config = dict(
    hidden_size=96,
    rope_fraction=0.5,
    init_std_qkv=0.033,
    batch_tokens=[16384, 32768],
    max_steps=6202,
    dataset='wikipedia_en',
)
Each number is 128 + 24 x the weight over the matrix's rms, rounded and kept within 0 to 255. Layers, rows and columns count from 0.

# layer 6 attention query, 96x96, rms 0.227, rows 34-66, columns 0-95
[[161  98 185 116 120 114 143  71 100 152  85 113 109 138 149 124 151 135 160 112 156 119 156 157 118 135 118 144 109 124 107 121 142 131 110 133 118 146 114 129 128 103 130 107 160 159 157 163 140 142 168 123 127 138 117 122 136 149 100 137 139 153 134 125 114 107 129 177 115 141  87 152 149 121 133 111 120 106 116 141 109 116 108 162 139 118 130 148 149 131 138  88  93 121 151 135]
 [112  97 105  99 120 145  97 119 155 134 155 118 125 121 155  98  99 131 111 130 128 106 127 135 146 147 128 128  73 120 131 177 135 121 133 100 117 157  95 108  85 125 116 138 147 124 115 117 149 141 106 117 136 142 114 139 133 127 142 115 132 124 121  69 128 143 170 161 158 161 131 149 135 163 121 147 175  85 139 149 110 147 128 121 131 123 144 126 147 103 156 140 135 111  71  96]
 [102 146 144 126 158 144 121 173 124 116 147  78 102 168 106 125 179 121 127 162  96 117 151 126 146 103 140 109  94 133 149  75 115 119 141 111 138 144  94 157 111 119 136 101 134 151 143 146 130 112 147 154 136  96 137 125 137 115 118 163  98 149 160 119 129 121 133 144  89 183 142 168 106 124 160 131 109 139  97 153 114 133 129 134 102 185 122  89  79 109 149 148 125 109  90 105]
 [139 144 101 160 112 124 123 102 140 131 249 113 111 118 108 158 168 137 144 113 161 122 173  88 143  96 134 127 119 109 115 135 121 116 123 132 135  80 140  97 123 109 161  74 125 115  65 149 121 113 191 216 128 147 103 128 134 119  75 124 170 150 144 109 106 143 125 119 118 134 135 128  68 136  95 126 137  86 116 152 111 166  87 120 119  91 150 103 193 120 173 131 160 167 116 120]
 [124 136 106 101 154 124 133 142 132 151 133 148 134 122 151 107 139 134 111 135  97 114 118  96  83 138  77 156 168 145 171 125 130 159 117 143 125 136 127 114 128 166 125 119 102 160 128 154  93 112 149  94 142 165 117 133  95 130 134 141 101 124 100  96 118  75  92  97 107 106 123 113 113 145 171 174 111 129 108 142 117  90 116 120  93 154 133 193 138 131 168 125 117 117 116 104]
 [108 115 133 102 153 128 138 154 139  78 103  92 119 137  89 113 126 188 128 146 170 145 151 164 136  95 167  95 117 127 119  95 171 109  83 180 134 127 151 118 148 136 150 120 149 121 136 152 142 141 137  81 125 112 167  90 130 120 129  97 135  95 173 156 111 132  99 142 152 115 158 153  95 108 100 135 122 152  51  92  97 118 114 124 155 118 138 132 118 175 154 140 103 145 151 137]
 [147 152 145 130 117 112 147 107  85  79 152 157 123  98 107 143 127 128  82 135 141 126 162 119 101 119  71 117 143 132 117 132 139 147 135 141 161 146  84 140 113  63 155 136 112 126 129 191  68  77 180 122 102 121 167 170 123 128 106 185 129 132 125 150 114 129 122 140 155 189 111 108  98 155 133 107 137 119 132 105 143 121 114 132 162 136 175 146  89 162 152 158  87 130 135 157]
 [107 127 143 138 153 137  90 145 153 144 120 150 149  89 114 135 125 126 146 131  98 123 116 129 178 166 116  86 121 138 138 142 129 150 132  91 114  98  71 164 146 156 111 112 110 156 146 159 144 118 139 154 171 143  87 144 100 163 125  87 156 130 145 137 129 105 143 142 151  78 120 127 118 139 102 113  96 113 111 173 142 153  60 104  98 150 107 101 147  80 147 143 162  97 109 138]
 [145 102 134 136 139 122 101 111 146 150  83 143 121 132 148 149 130 138 149 147 110 127 134 134 142 158 147 101  96 166 109 131 121 132 169 113 150 136  85 142 143 149 119 112 153 149 157 136 144 144 117 116 157  89 115 127 145 115 102  92 152 128 141 137 115 120 155  79 112 130 119 140  93 167 112 167 147  84 101 137 167 147 102 116 117 118 126 119 144 115 137 118 130 100 129 112]
 [101 115 100 163 148 166 100 158 134 140 106  95 139 127 136  95  88 117 109 147 140 117 137 151 148 146 129 105 136 130 162 130 113 112 108 138 151  94 109 144 133 126 113 120 111 132 115 144 162 130 132 157 142  98 123 134 113 130 126 121 186 133 118 157 140  84 149 116 160  89  94 104 122 114 164  93 140  92 159 156  97 154 128 105 130 123 116 130 160 135 146 157 146 115 149 122]
 [140 122 127  91 100 148 143 138 135 109 158 127 115 120 125 145 122 120 147 141 140 146  79 122 102 116 111 132 112 114 119 110 144 151 111 156 149 134 112 131 120  90 135 160 122 131 111 140 144 176 138 125 120 121  99 117 155 159 163 145 138  99 122 110 126 121 140 153 133 172 134 120 150 148 135 128 118 140 136 111 125 120 132 134 129 128 132 141 119 140  75 128 121 147  73 109]
 [149  84 140 134 148 161 110 115 124 172 152 128 117 167 132 172 113 103 117 123 101 123 127 106 113 135 102 166 124  83 136 132 121 161 144 141  84 104 101 153 127  93  70 155 130 150 171 146 133 115 133 161  80 138 105 119 146 121 121 116  99  93 151 150  87 162 103 150  86 150 121 125 109 154 143 124  80 162 133 147 137 152 154 116 116 113 104 126 110 133 133 146 160 125 196 124]
 [127 123 131 138 144 127 137 118 140 140 141 140 119 138 149 116 135  85  94 110  97 130 128 120  90 103  80 127 159 117 147  98 158 107 124 115 115 153  96 155 114 119 177 155 145  94 122 117 176 142 147 130 196 160 149 122 138 157 137  98 140 131 117 162 139 146 157  75 116 136 146 107 148 127 128 144 132 100  77 134 142 150 119 146  78 107  98 119 116 138 120 110 114 136  64 158]
 [127 130 122 113 144 125 165 107 102 125 152 146 126 158 107 132 133  79 119 105 190 144 125 135  84 125 108 124  78  81 162 111 131 144 123 137  85 143 102 181 163 110 126  98 159  63 141 104 113 112 154 140 181 134 181 119 146  72 125 145 132 134 103 138 122 127 126 163 155 131 157 141 149 146 128 150 174  69 113 131 109 142 113 111 137 110 174 143 125 129  99 149 139 176 119 148]
 [ 91 125 120 125 121 112 124 134 139 122 129 138  63 106 142  88 157  92 159 142  98 111 103 149  92 128 143 133 164 114 147 120 142 131 155 169 170 113 137 131 128 155 144 126 140 119 110 159 156 154 127 151 163  90 141 152 126  89  93 103 182 120 126 147 133 120 135 121 133 122 130 131 120 146 113  83 151 158 173 125 103 106 114 107 149 103 127 138  80 120 126  93  97 119 157 210]
 [126 112 167 172 131 155  89  83 150 135 102  99 181 101 119 164 113 150 123 114 100 119  68 128 104  99 138 133 172 108 119 186 151 150 116  89 138 115 135 137 133 121  97 108 120 144  88 126 176 127 142 149 105 147 125 159 128 114 158 128 112 114  77 115  97 133 171 103 143 143 130 124 140 125 173 151  84 130 120 129 164 121 113 122 163 127  93 105 133 123 151 184 159  85 142 145]
 [153 115 169 121  82 103 161 175 137  85 144 121 151  85  92 113 119 143 150 142  93  92 114 177 105 146 104 179 132 105 135 177  86 124 142 147  98 146  95 133 102 126 142 137 108 132 147 137 149 123 168 133  94 106 169 121 133  80 112 104  90 122 136 159 125 142 118 123 172 127 171 112 153 148 162 151 120 146  90 145 126 128 111 159 121 136 103 123 155  92 144  96  90 140 122 106]
 [141 108 176 145 119 146 144 137 157 111 146 150 153 152 138 114 127 118  97  72  88 114 211  93 156 134 157 121  76 118 126 113 134 149 134 158 140 147 179 115 131 126 114 149 137 101 139 112 111 139  96 139 105 122 102 128 135  95  98  78 126 108  80 125 178 141 138 123 130 125  99 135  78 153 122 160  86 113 103 108  89 115  81 151 139 139 148 132  86  91 110 150 157 136 148 163]
 [150 115  74 142 113 133 127 133  97 162 143 118 129 116 147 156 114 140 147 152 133 154 130 102 122 117 103 109 149 127 112 157 150 122  93 112 125  80 155 169 132 123 163 102  72 126 111 126 150 143  94 152 117 120 127 100  95 101 105 113  95 152 169 158 147 148 153  91 129 106 149 161  99 134 169 159 126 118 129 172 142 128 118 105 139 155 106 190 123 118 128 140 105 137  90 124]
 [116 164 123 120 139 131 103  80 159 133 132 130 168 127 155 107 190 129  73 138 135 143 176 134  91 111 123 128 139 156 111 134 128  94 137 110 156 121  73 157 138 162  86 139 114  85 144 143 153 162 143 127 125 150 180 128 143 127  69  94 117 111 153  91 103 141 107 147 126 148 128  95 118  98 127 131  89 134 159 123 122 128 120 155 160 120 145 134 123 130 113 137 143 135  85 151]
 [ 97 129 101 111 148 162 133 102 149 170 118  88 110  83 175 117 110 133  56  92 123 100 108 132  93 137  86 121 195 114 125 150 105 171 172 115 124 184 136 137  93  66 129 148 124 143  98 143 159 159 118 116 137 106 152 119  78 138  86 107 157 131 145 115 129 113  87 121 151 113 129 159 146 102 147 155 109 143 139 120 154 121 137 113 179 145 167  77 123 164 152 107 182 137  69 127]
 [130 170 164  58 130 119 154 148 107 138  78 160 139 122 128 172 166 130 151 120 128  88 133 182 104 125 139 118 137 131 124 180 135 157  80 159 131 106 152 120  97 104 120  85 118 147 152 117 138 135 148  84 110  74 170 109  84 158  97 152 199 150 119 111 122 125 150 145 116 128 131 176  99 152 150 117 138 131 143 155 106 126 137 151 190 142 108 102 147 103  96 100 136  99 123  80]
 [150 149 161 125 118 144 105 140  90 162 108 118 145 131  96 137 177 144 113 125 151 145 101 147 160 124  92 169 142  94 128 143 187 122 170  80 163 100 147 119 191 102  94 188 107 126 117 137 105 153 127 116 124 133 173 168 132 119 115 110 144 142 107 149 106 128 108 124  88  84  78 100 148 120  63  86 153 125 143 126 101 122 145 104 146 147 153 126  84 139 152 128 186 149 152 130]
 [149 166  89 128 187 151 126 157 128 119 149 127 131 108 146  59 130 164 121 135 125 152 113 165 121 115 112  95 146 104 140 196 143 177 115 167 100 114 132 146 145 111  73 163 152 141 180 110 114 130 150  85 116 154  90 153 132  77  89 155 123 105 127 103 175 175 121 120 137 113 109  80 142 183 126 100 153 111 117 101 150  98 132 104  52  95 154 123 152 125 111 161 126 128 123 181]
 [154 140 120 136  86 148 134 149 119 132 143 110 124 161 139 159 129 119 126 109  83 153  74 135  92 137 114 156  97 114 119 133 144 117 122 141 199 109  93 141 142 102 124  92 124 104 142 109 128 182  91 139 115 139 120  71 113 153 116 176 148 108 128 155 149 142 148 111 151 109 152  94 132 113 110 152 143 121 127 145 145 123 137 132 153 179  97 120 126 147 150 136 101 122 143 110]
 [118 170 112 129 147 100  98 134 140 175 125 129 120 125 106  96 128 150 106 124 132 138  99 127 142 126 128 112 120 143 139  97 133 121 130 147 137 119  92 124 107 113 151 153 112  92 168  87 141 104 126 152 145 110 114 111 141 138 116 158 125 166 114 145 118  96 154 128 104  97 175 134 137 107 150 151 119  54 115 107 125  80 155 111 142  83 144 216  85  95 107 124 138 128 145 103]
 [ 64 120  94 121 122 131 140 126 113  91 147  60 135 134 140 113 138 145 136 124 103  85 168 108 153 119 130 171 191 141 120 151 169 150 138 138 128  87 120 131 121 131 112 122 100 130 122  85 116 165 136 137 125 159  53 172 166  91 145 135 139 136 122 126 120 129 141 141 160 123 111 140 126 117  88 160 130 127 133 148 116  92 112 201 167 133 113 194 130 107 156  93 116 141 160 133]
 [ 87 118 118 146  82  93 145 139  95 117 167 132 101 156  88 140 121 160  95 172 135 102 138 152 132 105 135 192 113 138  93 122 108 107 132 139  97 142 141 141 146 134 164 153 123 139 114 114  86 126 189 132 115 100 111 152 135 170 131 158 175  75 151 110 134 149 129 140 120 130 151  99 117 188 121 164 130 106  98 143 119 148  96 108 128 135 128 145 126 134 129 171 119 126 118 155]
 [133 127  94  92  76 115  84 144 147 190 158  99 144 127 125 155 160 158 179 167 111 123 129  97 111 164 121  91 159 162 135 137 126 147  69 122 107 160 140 101 166 118  69 104 142 119 124  61  88 159  89 146 116 100 154 132 112  99 129 168 186 153 176 107 113 135 116 144  78 161 128 138 130 113 142 139  81 121 138 133 108 118 140 126  76 176 121 141 107 143 125 139 129 132 155 109]
 [115 102 140  99 114 140 141 132  96 136 101 111 164 143 126 118 150 121 177 131 127 122 163 133 158 134 100 134 132 146 123 121 146 156 136 148 148 155 101 102 129  84 162 110  85 133 124 136 141 142  91 140 152 105 111 183 123  98 105 151 125 115 103 108 133 154 124 146  85  60 121  90  96 127 154 136 115 134  98 120  90 167 128 137 146 179 151 158 164 132 133 165  89 147  76 127]
 [129 123 143 134 125 136 125  96 187  97 108  98 119 131  94 110 139 124 136 142  96 145 165 142 148 152 116 124 143 131 148 152 127 121 147  95 132 145 123 168 102 148 138 134 140 135 129 120 133 148 132 172 130 114 119 128  85 117 113 109 132 140 119 132 123 133 133 141 140 116 123 184 128 113 129 122 121  97 127 144 120 108  98 110 159 125 143 140 155 115 131 129 179 111 135 138]
 [133 125 151  90 124 141 140 139 154 135 130 137 157 103 119 152 117 149 109 104 144 113  96 125 140  98 137  97 111 147 136 134 106 144 134 129 140 140 124 140 131  91 129 149 186 153 157 111 111 131 128 151 131 116 128  77 108 122 134 122 163 126 125 137 135 136 145 111 121 120 116 111 108 154 103 135 135 114 135 113 112 137 101 102 121 103 139  97 171 119  96 118  85 128 106 135]
 [132 129 141 114 126 136 111 144 109 137 136 130 108 124 125 113 153 122 128 130 104 122 136 119 103 146 133 119 142 145 170 134 123 116 103 144 138 105 124 126 167 140 126 144 105  94  96 109 152 150 126 113 148 126  86 154 145 125 120 150 157 153 116 118  99 101 159 120 140  85 102 134 127 137 101  95 139 147 134 137 117 120 125 162 107 130 142 130 101 174 127 129 128 166 149 125]]